Part of a small language model's weights: vocabulary 32000, a variant of Muon for these matrices.
Each number is 128 + 32 x the weight over its row's rms, rounded and kept within 0 to 255. Layers, rows and columns count from 0. Numbers have three digits each. The size before them is the row's rms in percent of the matrix's.

# up: layer 7 MLP up, 384x64, rms 0.113, rows 169-268, columns 0-63
# down: layer 7 MLP down (transposed), 384x64, rms 0.113, rows 169-268, columns 0-63
up169 096:086118145143135147106250148164196125180118164134121142070094088123140132120086109149130087141088096146125169123167146127087179120103141137112113130131132085199155151131129114067118091114131123
down169 087:182131144137133067158053071093121152113159096076115219163152143123148114125083093133127111098119217149116121127126067118120086144100122126115154105127132142106130081173132118156119168112087115
up170 107:090118072118062093135121167169133108196168081167116137077136122115178084123149149118140162100123164149120142144143097155117104171124096166147114145123103104163101080081118187129173065105169093
down170 103:145121165157058147112064118146120149112117190043150161141156125132063104121180136166149122220138121112171134134116170134152158145148138086124119049108134113148164143117161138117085134139128124
up171 096:134095132143092087139146079150147107144090058119106161134197117114133114160120193139114093160135127158115119169142145186132181118080117129093081090091114160079146134111103159168214112176135132
down171 098:111111069137052114123136143202150132123119114118161122132136127097168111133022173131121147126081145112098153110130096084187131121072173147161090111109176119123093123115112160171103106119077109
up172 080:133068114100131137082087109131141103117192165148113129155134165126114156158165096137127143083134140075153129130087161072124110182122156127198095126092030146152129131082073160135166119159152114
down172 082:150182152156138135180133151095137182157108106137100122089038152149130140143158144141187160146139166135117103118189131171098103151143172155104138154122104102137082118188100082069175144083129097
up173 102:150154096173169105105080108161107136135106165171084127094110154157176116132121121222154150161112089149069113085103065125111110135086151130100064139120179107147084165141103136175125105107109105
down173 097:107074092118145129177214178070119126129129075143151127180138096082058134140086108091122137108094103107184114138115141105138106162135140138161123094176158138131136120126114056152077174120106104
up174 046:110134162095161079057153176128181147133149144182119184132104133151169077156108103099080089106123134126120137160158093103173129059091113128109201147098132119132175157141130051137127143122121112
down174 039:178143104121161112139169071080117065135134132129084179141147111067186153129147070040097134108132145148124151119064094131136096159114165115114108157081140131163096072094137148141162138136099128
up175 091:161107186144098132162153167082135137098107080132107086096135046180105078085071107130143165113184167160144117145119173145148183145087128145179118122123158130162146138122103091110130133114065100
down175 089:109165117141133153188192113132116124133087103144066095150149119131130086144126111175110162167159097137101141204082124146162134036117138118085149113148116145142111076110127178115157089071175113
up176 096:191114160129113185132137072101130122089168094064157125149064148141086155124099104121098105135162158142137091094153155170156127093130079129131129216104147171108120109171165129070115151170116117
down176 091:135089145087128111089116162096154162177091097107131071173106124134058145171126177106151192138105203160101170141148128131155132147084081111140100102155110063130067128137106094161109143125146116
up177 090:199153092077111123102147180086095152127160115164144052094078180128164114103101116116128097142133169081121146108144175095127124107104096175151123134122097118206143161090115173094110179124129123
down177 093:106127105104089154127094118148119101135149153055115136169222086093125119109182097158108093149170088131130124142144070123147190151166114125099093084118103080073111158131157139149129058122136105
up178 109:173158180123143165145101176143178095109113082107125071122129095119091139082101123156069090138167085138160094089168171143144115140142059132137145149183140109171156131087103172123084141173151159
down178 103:164120150116153164104094128102157088122106082126107084192136165162094158161160130129107184139118115140122173155166120113201117140154141089136115098198142085094064115152074055130147093113128118
up179 090:069153168175141120124120087145115162121162155095173094121175119122032120152175106121162114157094118188124056085190090132089160122139131119097135139149156114158086157099131130107157123109094095
down179 086:128171150105112123156144128115212069196104174101139150063096143135196098174143111147087129152143129084116142135137104087117181099181111139181121094127099137126150125120128120179187116098148152
up180 099:151099095154153091080144129034157154152127074101125136110101119108089146113110130126158147118084112071140225078086152082098099136098113118132124161131049122106157107128153126104147154153134158
down180 104:099158128142128166180067130172082081163165155109134068083157136099133087167123094165123105101163171162139063165126098155133100147123111131104152113117185078144092166113115107167146088131174085
up181 092:094100133106196119139146102093131138093166099178158165189087133114150172151047099139104093142104099099144128095123139128159110142062137157139150080166081089129163119176135124091121175132157178
down181 094:134147102176110157137141140147142091148115137096143098047160094112097103165144130133094120146101135142106126150176078132119142089165131111139081132087195128110128081057106153171150032141116074
up182 098:116117156077102168086128113169155125181153141137087132140158081121098153156168140130108080147156141157150128062118109050100144104168123156073158094144145120157176185081157155131202115133106137
down182 093:086127171105151114115119183109114110127121112081126113137102110116164132135158094152145204161091120170157167165100069174154162111112174160168118149134106117179103105159135185133065174146175186
up183 104:131176121086154091142150084103116122176086150073139148153184165097143132226119070116145159177132108117101133132135118129111086084155059145115114143139136110152089124115185161104164113133183151
down183 089:122145149162155224108091194132155150126099095146144131131097155138092132182077114108097134090160160088117140131162137195133116152152144087087153111068132126087111141113122183102158132111156058
up184 102:081155169083102142157127160120128133171135218101104128093143089092159174121174095136112098145114094099163131137126145166152061061105149113112148170159132161141059083135177123120138121152086139
down184 092:155121138111148178125082130149099148053112164141110153055174125139106119146065090137111132158109137091166155140158144120112137135152097085080080137152123067119165162139123184124182115116200167
up185 107:100088153104096085121121132214159173128120138119128088130166188098147142171126103171216126126113190127099089119140116142165138137109137103145065187147118145140121120125123086054174129137120138
down185 118:103134159105118103143139162088109187179139092091134073123081127121175173059103133170129144136069109138169204106157177159113119156109152183128114200128110189144138121129100099123130131121114149
up186 100:137110126126131043102112117100126133109197120106096112152169093122116088094110128078098125104053169118172132085157140118083103088109107161132133170087124138138128112117090067085057166176132129
down186 104:105103053123096122127121150100134084154145116120114141089110172123126146144151143173090143138177086151087120128095144111074147206081197118150172114109131039168146160107111110159143130129149076
up187 103:171166069141128094173214143084187071173091110116113170107134116101142083157157131126146079170089116138152169091148095151102134072096151131102137133134112115167080129079127149104104144101136101
down187 104:126199129111152128093086126145141106096138134147138157107090074107132086147074095081168106125156140059042083071097144125164153161114116142116164119112182096120109074149121160160126085143101129
up188 085:094131127125141190122172167129101171140140138097120155089132168180131136117144103154098134139173124152122143139137132098121085161158161105163094193153174219087132063119106196155107076155151115
down188 089:145149116159072099147172138113141123141135180126121163157145095099155138136158146089125172135080149096157102087112139132140060116131084124042199140128109044172092153085106127091134133112119086
up189 114:061114138141104147162187148172124089091140136092131079100141150114127171189123107173167138072084157137129088102144102127138087117114111121093080095110165092169096102085070157127199139111149127
down189 124:133086069102147159115161096142072100160128182128144111060122175147136119135133066143142133159086194120123158099166138173089159098133109091158091107114130198099128121062107120156155097110135169
up190 095:158148141101188158084126174172101106074130106131081109115118163136115193136103100116073091132166168126109090187187140117135074138153125116127132160157146152128181120174085142126106147120086057
down190 101:146108128160103119116111160140193179109080197080118114116180085110108080149179122142158153164109152141139129066101078119119128109140138097139144131137122111135212147087110114111151114150054184
up191 098:108172166129124111110108125156089097166123119061067206158132108156089131113100136082059129177142132109125135131178137114143180138075100116130141130104184086063094152150174115158138091146116137
down191 102:105125136142168092159140197103095099092121122129121082077082082130118147125108140067145189111125153141162145096129167142136086181116120142098071185126088146143120095081138108095046119117177139
up192 093:178109083151082137093149133067149204114152141136149102114106125059173121159135145127158180118100178184123178128167144147160132065122152103131099159120117147157105139089127170148074174088112123
down192 100:101148142107163176098152143165066086100176116148095166204166167129093139119131089123120104130192088083098104137152117156142156085125131105128112129125146136083095110177174175152159101176183117
up193 116:122097088105088188187099108173124114158085152107124112102132135148145121183173121157100103131127205150137118128101105176083125140085110108090125179114092089140135167083118118066122198157169135
down193 112:116145179139145026088127169099142078134103100134164182166131087092129162086094123158143158142087089139084160114163120098159147097147119161146134135168130135139106134159115128207082168152098152
up194 106:106135144116102145150109145069065184163146092185133123117151115169125147059115111118126092095093154112146116087205086138097132192083146135088179171102111108181142123105173124134112119120086149
down194 101:115145118136110106138133107139149093143156124138123210113104083114145090167131156107109071170145132116123169166121113157205125118093157090113117044100132083156070090105117163099155070103081093
up195 106:122114130142139125140149075082145126102112138109091113121109100144151060121092121116131188098053158127101115180097113181160136104159103103129155160077162101112104180130152093122080045110107066
down195 097:061125093094118133121150144194151103092144146131107110116112191116078109106107104102083173118173059133097128059120125103119170131124193197088132111140095124134194100142120131109116171117126151
up196 083:129100103070075124186156145166156093129158098150156155174159213152155079134178141103119140147114185095134146106126085123135139165152113099127116121180093162176146114052120133114138173132140163
down196 077:100167111195077127134068076126149172071156187130127132151090148146067090098176102169121133128108110143087121138124135099174106124142131113133116124160121101087147151185180140076133092160068130
up197 104:127127155140099094115101136240088130108107209087101149184185132127111144159066129153137091067129130120175152127138081107146128133158085132113146103151144121195116119121114117110152142170133161
down197 091:150126157154141144149070117078124132134176099149147106116121135161147158128148159096242090170158112081111121117177192109091106137113148126163133082138138157142189091162105169126133084141124077
up198 115:128085187105133121189107125158111092057129108113120124147146138090168216118088103099166154146130080105103117148146105184142109081133164110081166143073149143133108130131139159101121078061141150
down198 122:135182112142124099094125131079145164122171144098140094132161056129120144151156153151140141072064170108119121126112075119150125195133095057076114074091087102177098116100167089136099138147109114
up199 097:126143138097135170133123105069076166167148084111129088104124098186098136174157135101103068096136207138114085094151126136082138195152138137134115142156089167145106115111125175191082138143088137
down199 099:110062134154107084126124136128143116100060148163111129112095134088161155098093161111153160142115039135145097190110090122157111067117112146144159099106186059141155151177147153106157138091157140
up200 082:153108138064066158135075155076168171081108109099140099121104085116099141064135147177090193146141165148104168110115164140139151111114105160097078176150180136131148127199132133152117106135131134
down200 077:120148168086130180128161083133146106140136093102102128085141168145087150155134081087142126073123118090115171158145037086137158177164150132097078113121122159116132112079178120064159103105149090
up201 088:154096123143084159152151141181125128108136087150089147181103139147055137171095115090127105122118153150138098151154155136090139189117102117110105107193055177082151176108158100102176093121122076
down201 084:149133109100172127171164137126116034159166174162162127137122140157121162125203126124173138132118161145081124184158166091111095089116128123172083144189087147087141160166136087141113090115096116
up202 084:168159090076130125112097120088094184106135139137098166092109151135093132133133149095131139146084155112134130147106175074107112128023173108133109154127115137145097108187173074115168176191113115
down202 087:095095118145095111126073133126116092165167104133143117162153116175151093159144165159123137142183155145123102157169087148139197158186125123072144084062182138101140168157126163132098129095154057
up203 099:058130123128119140149141130092123088061126117131132140186102091092088130182099160100138129150107146182129110120158174148149109173118147147139143072123095090166117160056093101178111107189190126
down203 096:167188093133102146198160118144178131155078145134096153164078184154138152135103130106119158123055130137126163106134160091185111144119157136154070134160163165121090098192100084150127122150092128
up204 107:102104128115108097091174121108159082101192141116080146096128122104119129096132079104150204126078167161087121208191086125108106131146163144118109189159119133122117093129182130074137123103098147
down204 119:061122154130162147144167112137141138106075093192146125165139134097183177094109159142117108116188088065136132075082164063109107167127131120142153148081147159171130151150117093126158175128165107
up205 096:178185154113079104171137139144166131118087150123164175143148164157118124155072119208151131118135168109136144105157140120101072052153110110158151133097170157144103127171153173066168146149134094
down205 106:169172132103103127132152165111148154141151097175121134126070082147172089112108144085189078135141092154136069172135093139131190184133116179152129082156122131137167131125090120213129158118095119
up206 104:168146124096164142079157143091112105163101165099094106105142152088154084102163100167151137174108159161192102081120221100080182134132193120124148138123138125115129117118125102139108166121147059
down206 104:124143152145114104113086157130114151119161164119110184132182112143100074092102107166106067113129131129132118150220122181084155190139130108088136048134145114192100131129174148130141084129123088
up207 113:128106140055103143149066156184215163124094112141154143127133157101215137057129119168128131148144117169170121158149168115135105070138151107110171141157113138110146097068124127137105130106115104
down207 103:101152121151099127085137119106037082107157158147140091174132154098081111131135149160129117102103105073074150092088093091162135114139119176151084188092170089161088158172109166151166141120141126
up208 084:144137136107151169156115102166091148113164133133142113114154081186099143163189141085097134133136114121091110155107124128180165092137200051168131144158094111146162082093204108073161126143103136
down208 093:094119091143094123159139106087155154109128084128137174130111105104168116140097156184153083118152128133142130117160143090086100185061080128076140103120129117121099180165062185187118090127167079
up209 099:152133100189092122117083114112162162128033143124106137123111132108090097094146125134061203135101181101134141127103156157128187139097145166120095130080084137047105121167161124119146101128134136
down209 099:082137165108152119094176141098135082119198086158143082089130104134088145135098119129151095094119110116104145126160072100148072145191118106107135149152181185214108108087098140077123112104127135
up210 061:127185061092153095079101101132134115108116151114188129081152104090108205095108093120176130129131160152089144116137146103180128153154138111132137207172109127073079102102076079120124128141138129
down210 055:074187050119130116080118087186118144148085156167130136119132104154053145130095149096142176139162170153128161128147112121145123141155141104132132149180149147083121080131102155105192082114113190
up211 104:131132135102125133093166104071145094101096097079123119164153160079151098111198105191132150186127125149174163124100147110173121120108065140135112152148155082082157144159113035156132125157111119
down211 103:114116155165156116131146102182118170110109170175138144131109097163087136161068165076158117087137187098126120175173128144122133139122174125113118048093133130145115088066113181102155179086162150
up212 068:109132174100085129159172083106080103146125164155144128118097088151080115116181133132153161126130147082106177169107135193118124121118119152107125107199099151151123191156061110101142108170113055
down212 060:094124147118160138142188171171186124133147171137106164145158119138070150116099097146111126051120100132140130141146113120142114145179116157124077067166210147142151134210126132112147177167133095
up213 102:158136113105129101112144137178125058166147104160108148180132168155161159196085130146147110108072140157147181157100110152210097121124105132105116113135098122136122104151058184107064170109126133
down213 105:100112185101181139095110130093097168103118134096179069108151132115115189098149131104122141093158072162150132092166121110067164171169125144151146172106123111105146177161099061152167132102120078
up214 101:135121135130157122118061180072119181187139122162180164104124123049119086160132116164125119156145119092137122128077084145098159159049151198100130134142113098102185102123121121104135099110105111
down214 095:063167155094082059112169105175092123121136133088100086158099132207144177118152116143093085121109176131136181106156126127146135095158114082183071101122163131180142146123140148127119174112125116
up215 084:165136139148122164187142126131168086110127112101204117159172117127142122096088185081116154073138132112160130128207129162106152119102108084160050097170129098163102115145162106108107160170091139
down215 080:106144112126116179091100106132118091173116145101119112207097163150093073168184146142119133147154094146145105194163149142137080145087043109084129109142101140157124167092125123095177105144179119
up216 092:164198186129148110119174122104090089120137148114138148099092114161128150175141091173113049096133085156070123113113069103132117160099086125127116180125117096126184129186168120100153134144159088
down216 092:088143079079064092176132150128129132157115159125140138214164129131100119088198133182171161176140156095145194079129080118118166116150114094127117124119187168124147132132148146151087104126136123
up217 087:135158133132177124135156157125141103147206108112120118102117092160116147185152113152181151132114161148129068154155092149114112160167101093154090108174237085157107101106176078127126095115124108
down217 098:124113067155047127120141056141156152127142111111142170152155126096142179111076142108086108126152094113155144079126133137084135102066111182075134129121092144140127130089126214174175139110120126
up218 099:146025096108149152143059110124198119119095107081115109141143076122184088152163112168089118174093136150126107085114153134125159124087079124150122120092142128083170124141126106107162122098170088
down218 098:094167166121119105132150177159124154180193158165121134113176154166072116124119093057105123099108138135135114152140070081140092151177153159164152152175123166160106069092112110108123157144072107
up219 091:106067093134132182111087087084156061114205129120088109140106108144086085065156123117112161117133136087137141096128139133142159115115169076176155114191103111141167092096141110125095129096074114
down219 093:147149104160107152179108134171160130156102152116146133156139147182199156179091163103117076130170118137117086123137114113091049137124089145128155165084122147157088145190087133156167156155192102
up220 120:091126108122067145083132129159155140117145164110086095208102156182152155085083136102101085175108115119132116106109088079151159129117171164056110170100135127134106087089156096099134150132172174
down220 107:139119151107169077165165080193078114161114144116118194046161097064102076133156121168115172139142090123129147149119100150090116164100110105123171119141102167181148147088128164130122115138114092
up221 104:165077124112097121190108157068107091118122090136139132088115089083124152087110120177144205064098113155096106115192138161138179101113174130063107134075118090130115169131144119108117120100118130
down221 110:085110118105108127142165123105171165118086072130113151122135179131123142214147103118141188190082138145191144134098071154167074123097144145092171117103126097153108114134097112067173100118152136
up222 105:046155140143139156138114087107094143137127117145161114108112075105211083140129126134144146118053118135112101155123114115121160096179163119085058137153087215190161151131151142137136121123131151
down222 105:229091157095132115144158135141173150140115112110117134150107137129101133127101146133074099084167146099175111112093118156098145126153137118202164129080133085046084114100143118094111150063137172
up223 099:125200131146161129175032150102161090110088141130188088123118093166180120121112092115147141105116132177096150151136145144135158174182162128110101190126096115115140134090117114203090128130132149
down223 101:102069099122135114137152129172118170129076089158091142164166175112081113111122127100095172108072123093149147106166144078156143187132151113124094140177127167161151063101129111122190078139072120
up224 098:102138170081069129087172115117114145074144106157104154055142108121120115153063155133103102159111116113174111157112096182212155150128136097104126108089071186120132144158113174143153133134172126
down224 101:142086069195138128151166177141089192142138124112128067143103134070149124047113121066138092127096115114133118121167158135083159098091162175142117141169171124140168086104098095142128153133140150
up225 142:088117141110044122158124152192145106176137165140144151146121073114110090116141143125083138157153115081112143144129106177181188070148132107164092106136159109121160121109208174079142142107117090
down225 147:146129149171117117124165144133132080189116190148112180092179125160136117118129135110116129122185127149158077152189099142102156162196103123072125134097119118122149165173140134097125104040136068
up226 087:082143117120105101212115078139082141103109127139153083125126164092181117081126160125176150079113166100118118163156119068144116109111107158136161161145108086132112065074095104143172079093138170
down226 085:152116152153115103084101141144135128135113182159102161204117123160105072128129164075099133051123146080125146102157103123163171140135146104110121132158106100167132140071204131180106190141079137
up227 124:125077132105121069129126109147117111073109078113103092074115164118134153109172155155153099098059119107153108137131135148141141046130149168106050144128087138116093088084137146120186183094108154
down227 121:076102083114119191082147113149143087167115120159169134118106163122085115119120135112131147080150123112113104148176178090119140117174173120210109147140092176126166065064119136074109103109099106
up228 091:107080116115072109142162145149111141142089119160178164160119155162140129170154154133073085174125142095114150045127141163164146139084106114133100128073142178152207110101129098118160191121167136
down228 087:119145101119108158125106122143179123122169098148109098103176119095095074087135097088163223067157118185165104147076114088129164107139179160161120133156104090132075137150152098114100125164104156
up229 106:141119130090187176116104153096174107200146119096147145103096098093152111108084077065136159177144144109130119103168127158116170138190166128093150153133141158172156133080170145129091171074132107
down229 106:174162131122111146114114138121132110121121126091114113195161146153035140139138135144160113135147164139062107117170134100145125176116146107152137134125147098125043126154091138211149073158090057
up230 083:116104173172119121072175107117119098152134172105080139103166121118119102100106090141122180115152147088074091139110095112128117162093140180101204148096149079148114166160156095117090134069080077
down230 089:166098121108075115162145105177128046098168134139187108140148133112161115152111129121076139188205100107170094182089141122137150147129167138149105133086158117129158182140106094165191122107117115
up231 094:166138100136117136150093121105214136114131125117181104225122126141138145122111109136147144112099144130160111174123147100115047138138154155139040099156119124079122104132114066156190128129101086
down231 080:135148078091167127095067136096145143167172132067141124162120129149130141066157092115137135124080125130187109187163186130096081164108161130039082119162125107152114087099126125122112112094155117
up232 120:105128109126103138096095127152133147159164157075142121109126125099163066106076147155158190144113164172099113122133208158128092134106085094110115189073119169155144115131138124187073132053138130
down232 121:178168152149121146157161133124084086107077156170093119102151146163115179106202113152139118150202149055098118117110094071116161122121176161136114156149171118077129158139139125106160099177146107
up233 089:089160137128153091159148134144139113075140129139089120169176129120130129171127134113148148071153180127128222115125149117110084156120127093099105116131161130178076205101146152151078174170144193
down233 087:171133102137103157060096075109110179114178110125100106063078118118084136092168133151093107129176092106095115116166138147105147119125180075164112173178148141123190078135115085102125110119092123
up234 077:090144128122134133129105117158051127134153234126143138134147115178180154074149158124102095117158110098072140051143116120159159192132193157138143113153112160113126105088139104137094161110141115
down234 072:169145146185147143125131101107143136088055066131123082090122113112109090141098106114082082133143177176131050207111151159075113104101067118085118107127108117116125165131128132139166160103115112
up235 087:122112091125110155077130180113217129136157135152162097108096109116128102125166124112141102121091186129102141145174156177160128126183140177133089181121136149142105167148124067201141105175072117
down235 081:097173141093121156083135176180180137174074133115079148188085144114172169172131093113123116132116099073095183120135122166163134133146171147059090136075141135113128139153127107187155101140128123
up236 121:095107158058120149128107111141116187092101190167096067128129125088205145122143174194158142137152166131148152097162152097118107142182135094052136132139139112174158127092132162108126113136092138
down236 105:122171086138155115165109095133070109101137115116120126137093149138093084109202136144118115121118148143057147163150092171168099148077086167168087123076117172074062123120120106161125147088138075
up237 109:134142170144083088088164169138155115075128121182123149169148139087067121095070162113152173113167047095137141178178119081148118127164144118126120109144144139143161121073128164177131127081105098
down237 123:157111116109140164197115120133103151173128145098096088106170125130164133167142143132116086128095182183123098064082078179142133125097134121067117187118089136084095113180118102078126140144116189
up238 129:121127112085090088158134155062166092150121083104130105078127101062123104088124156129180121078102161107157138070117140137040162150126128137097113177137106072124165101098146086129133143090157100
down238 131:177117133109184158128144156101129099105096077108093137101173142093108108141153148121099161120155174156153043077154112133073163194120144125058091179149121144132135121116108068127139141170162098
up239 095:117123131173112175166115137117122140114085149111127169099155147124149092133123162100155115112104173172102039144145060096161096133104146130122152083119092066191094125056126192122160162118139150
down239 091:171101141070134159111173104152070132159127165115129132174135174172178168114148105131116077116113178086089192129107133156110156122131156130114087108132128101091163145188150157132205185128163130
up240 107:094122124126120136062107201100127089071129156126165159060145063110138125098183134142124160155117111125121081093118148106118213074163132100144156147117103105147180147113183115116090137141133093
down240 099:130137149078101118128104124135136147115152127134170103138155136090116160073116165131151069185061114122093143097155176144177127108091105100157127103091172153090119133180145140102123208132047177
up241 097:113152103178051106131191121212114132079095095154127164144163146075096110132113127104154099086107110101127136164115146152198109131132118100135091114146104149074068133145180150090094126168127115
down241 100:142072139095185123088144143079082113133127138164117059072091093156151153095147125177153178128165136159158126146160124096097140162100134165125154140106168121209148130116106085191168103097123135
up242 017:152127094133098176165182159129122086165144116103130161076089149130113196125181156084124115193146140137100057140112157123142084157179182085147126129144140094087119147104125106142184145111089081
down242 016:121045134207086121103124139122105169103120116108145204122133129149083140125137174101110110122120172089106097137162120173118102195083116092155112110191175111134117168105129167102183120138164142
up243 084:126120151167058163115142090158115129145116087127094099142102160154130147113090104161121104125156154105137114121200127179138156099060124113128095111113194103098105123163103166038113175177128080
down243 086:131118170119187121130148144123119132106109127110136124102131092130137109119121142105227114095051161161118126124119109094154124106071144127171139083180147032177144150116174075118157117109184143
up244 114:097153169151111059153120152157112139168161110139156128153145162104193123157114192121118157083092127094144094110119138106082125078153168122066160138135094150056155140161164145087141077114187142
down244 106:176101093122120194093123124111114083083084110089083114107109100144107145112133094162105086188173110146097158157115162177185124180095088125176085125130167124196127101092084148138114159135116121
up245 049:115123172142103048098117123102141082138147096145112135142132111093093131118092231135151140119167072106115141109146134058181093096136093136110115067118162179163178152137120098159137144097097106
down245 046:139105128098108148106066120131086151128144130142102074122159154119127163167111083104049093112115136128133110127113159200117133108067191132140099181146101129091118126155118121094142164166057205
up246 090:111169160110135120126116091056104149156104138143078116143130130131134080135148187199145074175195132126097101150145166081167123157142096135138043157118109159096117148123096146155148097180167131
down246 091:150100113130197147157172154146136135148116124195110217118148189136194168124126085109126152082105143116107136046130123117143142100126181113111120131106143088125111070129121097081102164106103163
up247 091:152114143151165086127135083124112130126118136155170147123160105199129097139128123149168180108087167100087161131152135099110145094177170117191150113153160201152163180096105087112187089095123076
down247 095:065180159121081146170121153153077170118125089142105150163121106090112136160123088121142079178142093111139085164136121164130114159119132118116103160159109120119095111196082170166175191177093166
up248 111:121103129132128104129151115140171177121085151131168150185135117082168105121023112170151062084058144143124114133174117124115125156136177115132172090082097109159131162113089176138099119115145160
down248 117:122107120097108159113102150131108096103152102113122155100125151190096170173192177078115159138184123138111121159149159139188159129109055138091053098142157116093134124175169131115142102110102064
up249 110:129140131110074150118146111237120167138063134105114109046107107135171172075103120158158162161082184130121124165163117141164160130131162134133114120142115137062134150106177109160117152120131155
down249 111:098121161185115123165143116072100087175136095128100086130095088128214121077115127104107141115121106117075108119147122132065128105185141171166094144133142130124118102195137154109174122156151055
up250 088:115098091102125069085187153157069129138146152134139130171170167107117147151080091128098118193155133116133152148126119137102173151122146107144063111123174085063155149088136138091084103089076088
down250 089:167148187150084098093115126093153126102139167127159113095092151150107158089146136090173161154113114097166150111128150074136106088088120144150157131187111111115133160161155096130161136159067236
up251 080:137106097110134105103130115136167130137104145157129174085124137139121127150156131130188136187078089169148119147119138172149107157132199116105063119138158113100061189171199143146148085077129069
down251 085:105053138152117153141078104113171166152136118190153111151121081111094162154086142130054115103083146153164138074121089099067080150149143132120114095177107104138095161184128115154106159122162099
up252 093:168114109176128163133132136169103051157143113172094090110146139111125157127105146066081114185159103143089117098187179106159138123154123155154120195143106103115125081123108137159152194133080081
down252 090:131083103152183164102112178130134142095128120132103162154137088110149082207137134143133147160116154139098153126160149171121165171090089106136135122151148089105130137178112144075113062130220188
up253 038:067061152105156177093098121162155198138152179141083152179159164133103136166134111142137100146134135119119113109074150092131134153144174063141131091084105095085128111093116187095131092131112168
down253 034:112176098142095125186102098115134199164117127140134091134075097146142126147130200091167170108083119113111132138197140101089123191139130182159152111199113101180087110136100108167139126114125138
up254 104:132128077093143143130110125178111220081156159169102118167135178116083072134057188151157081094126107147134119161154155120124123120063144133181136162121168145108143118122114136107135108090174154
down254 105:112117127149111114158132142105164141149112073106130102108077125081124167115133098102098172143093200138110112044171162154042067142126124161119102113162142128144069116125114100131064173141156117
up255 113:092124128103087097162120207170133122167080162107132151125069128079150092109071118105138167171162104106126163126152110116149105145086146144111122154114146114195198099103180113140128165134068171
down255 100:127136190085087116127154072120152117163168153146059122137132140108131201158160086142133095174083114067162146123097098108111139104138121167144109142143119107129134143150107152110105194178218110
up256 092:146102091140093158166157084127151148125131091162122120131137107124152118199086128127195170139097140114155164147117120129175134137144056157082126080131080149096076139074083086126097135106133045
down256 100:110104085111187170128148166155092135086153134151119116112137138137079165062173130142163170131155104157098138150138249117071171132118146175145119114174173158119147132152128113129092147158152117
up257 116:171162140166163148111149119084116084106111075100065149164112103141182144149093082155167115134087105070129120134111151127128079119197097127055163131088106159140107133134190126089176103132155131
down257 116:140166157170092097091094101160160140141137173122167086110151081156106078137164207159097150168126069118143139125069137098151138119145172098164194137160138108160153159091114119150167090111083128
up258 088:122133106105119139162091090173168153135108152046188088137092133114106090108169130148131129129112197154109167095144118131102162071087134158188148113169154106127113186119147113137117123126035122
down258 091:125189082183141177158089161129136121073113174094107149150188133114135122157194105137089110108121059150109133117154130118118086158139049129084106141160098142105121109056126124138161142178122113
up259 089:113129145082150150143163132072139091159156115144139180115064118105134144163161106121076139143134204116134130217189128199104101121169154120154107087176102101114095116130111094183109129138145131
down259 101:159088161174065079124092145206129140132110165104144141119139143129153131099104146118154104128042066126155134088092125092113108162105147117124189178061115145149136159149155121112152114188108101
up260 108:107057107108140112125105142119099171077146110140149109112161149114081107128110117152116119108138144118108117085137147151150086120004155109091176139148105098194074120158099174095123139128190132
down260 118:162218104111122138137152131139133125161109131167154135110140132139196152106100135096130090119107146171158096146130110154065112133202102136138064109114161130070178106126136082180155164103058112
up261 102:146118116126168129093129143082159072141081089172105175146070163141130062148146114168147170160141168177134074177143145174172110126127090127110146089094170098122127161111071137156107081116120087
down261 100:117105168145130119158114132186114159125094158137145118094176127129092175102084109093129076116096062119138125058085134096094161142175161109156115157136108195139168061086145122126133164152073164
up262 082:144144122100162084094127121166090124178098179121138124165115192086096158109083108133150133166121096080141164137168098096094151181115088102145105151127109141145132133046082082136139102168052126
down262 086:091130167147164092109152155076133171134112173164072132108137107157075126126147123096157141141156051093132141117168147125168088181095054122081141132191161134153103151157123122122164078091100151
up263 115:155160135075100090131144165074148067163123094078123093111131098127212108127104132096134147128124100043158115067097125096065165147135116132091160162127119149163165097110111110117113165095139099
down263 118:156141159134165138154134117125133068166138090146075131124126135139125092134177129116107164103142159171173114111124068121164125217168131132098099124184158062160099084148074106163086078100099144
up264 108:109078105126121052107077081161136117137135140113159099104159174154095116107126124188103145161126190131098119132168118077093113087088100149157127152136109184156132157052173094115162143164162093
down264 125:134160174072220154122169066147176135130104119177123131118144151171110083096045160123116120075136177155146182139129141101067134120124101133133143097116120170149145141107143135142109087164096126
up265 115:151147176117127153193162170110086145102102170148113119136073206110154186154106091098128099115157129089124138109206141150049124115110095133091087163105149150139105087117124154169107166143128112
down265 105:149138171136124146110119146136137122135167154155118118111125079169066094124123189069151071143145134108156102142185123124102115205180131131151110093144147124216138091097105135152164110088155059
up266 115:116185121104084142104148159196121175085131125130152151148161179105096157129080127103168085134114101120091108102128153140082100141109164094112090186054130164149091107138164180137106150192092136
down266 123:245185121099112085103108141140133100114174158126142128107098079177134107113126082163122119103141171141140087141184140144136127146156121140179112110121180141173130136178167165085143150105101077
up267 097:099124136106173112043131177125101153114161148141124208121163134141135128166121153162179084134121100136106120145119209121209137161066118141080105117153130143153167127128152126059107116141154149
down267 102:166118173161179137120133113124124102158101120137162131130111130176150141087202085135168189077121162150096091132128139090110092110169097181158134141086115117179079132121106120133079168087126048
up268 103:084173133167120134065108125182134163113113178104092151146158176092058115072118120151076142102143185100083104090134125149122167140093187130108155118083130162127082119182166120111111161136139149
down268 107:146103109131129043171122150092185107179116144147146130095144081131200165196133138129124148172086093132177142120140119086145103139166092129157079115152150140131185167139057146132116120112168148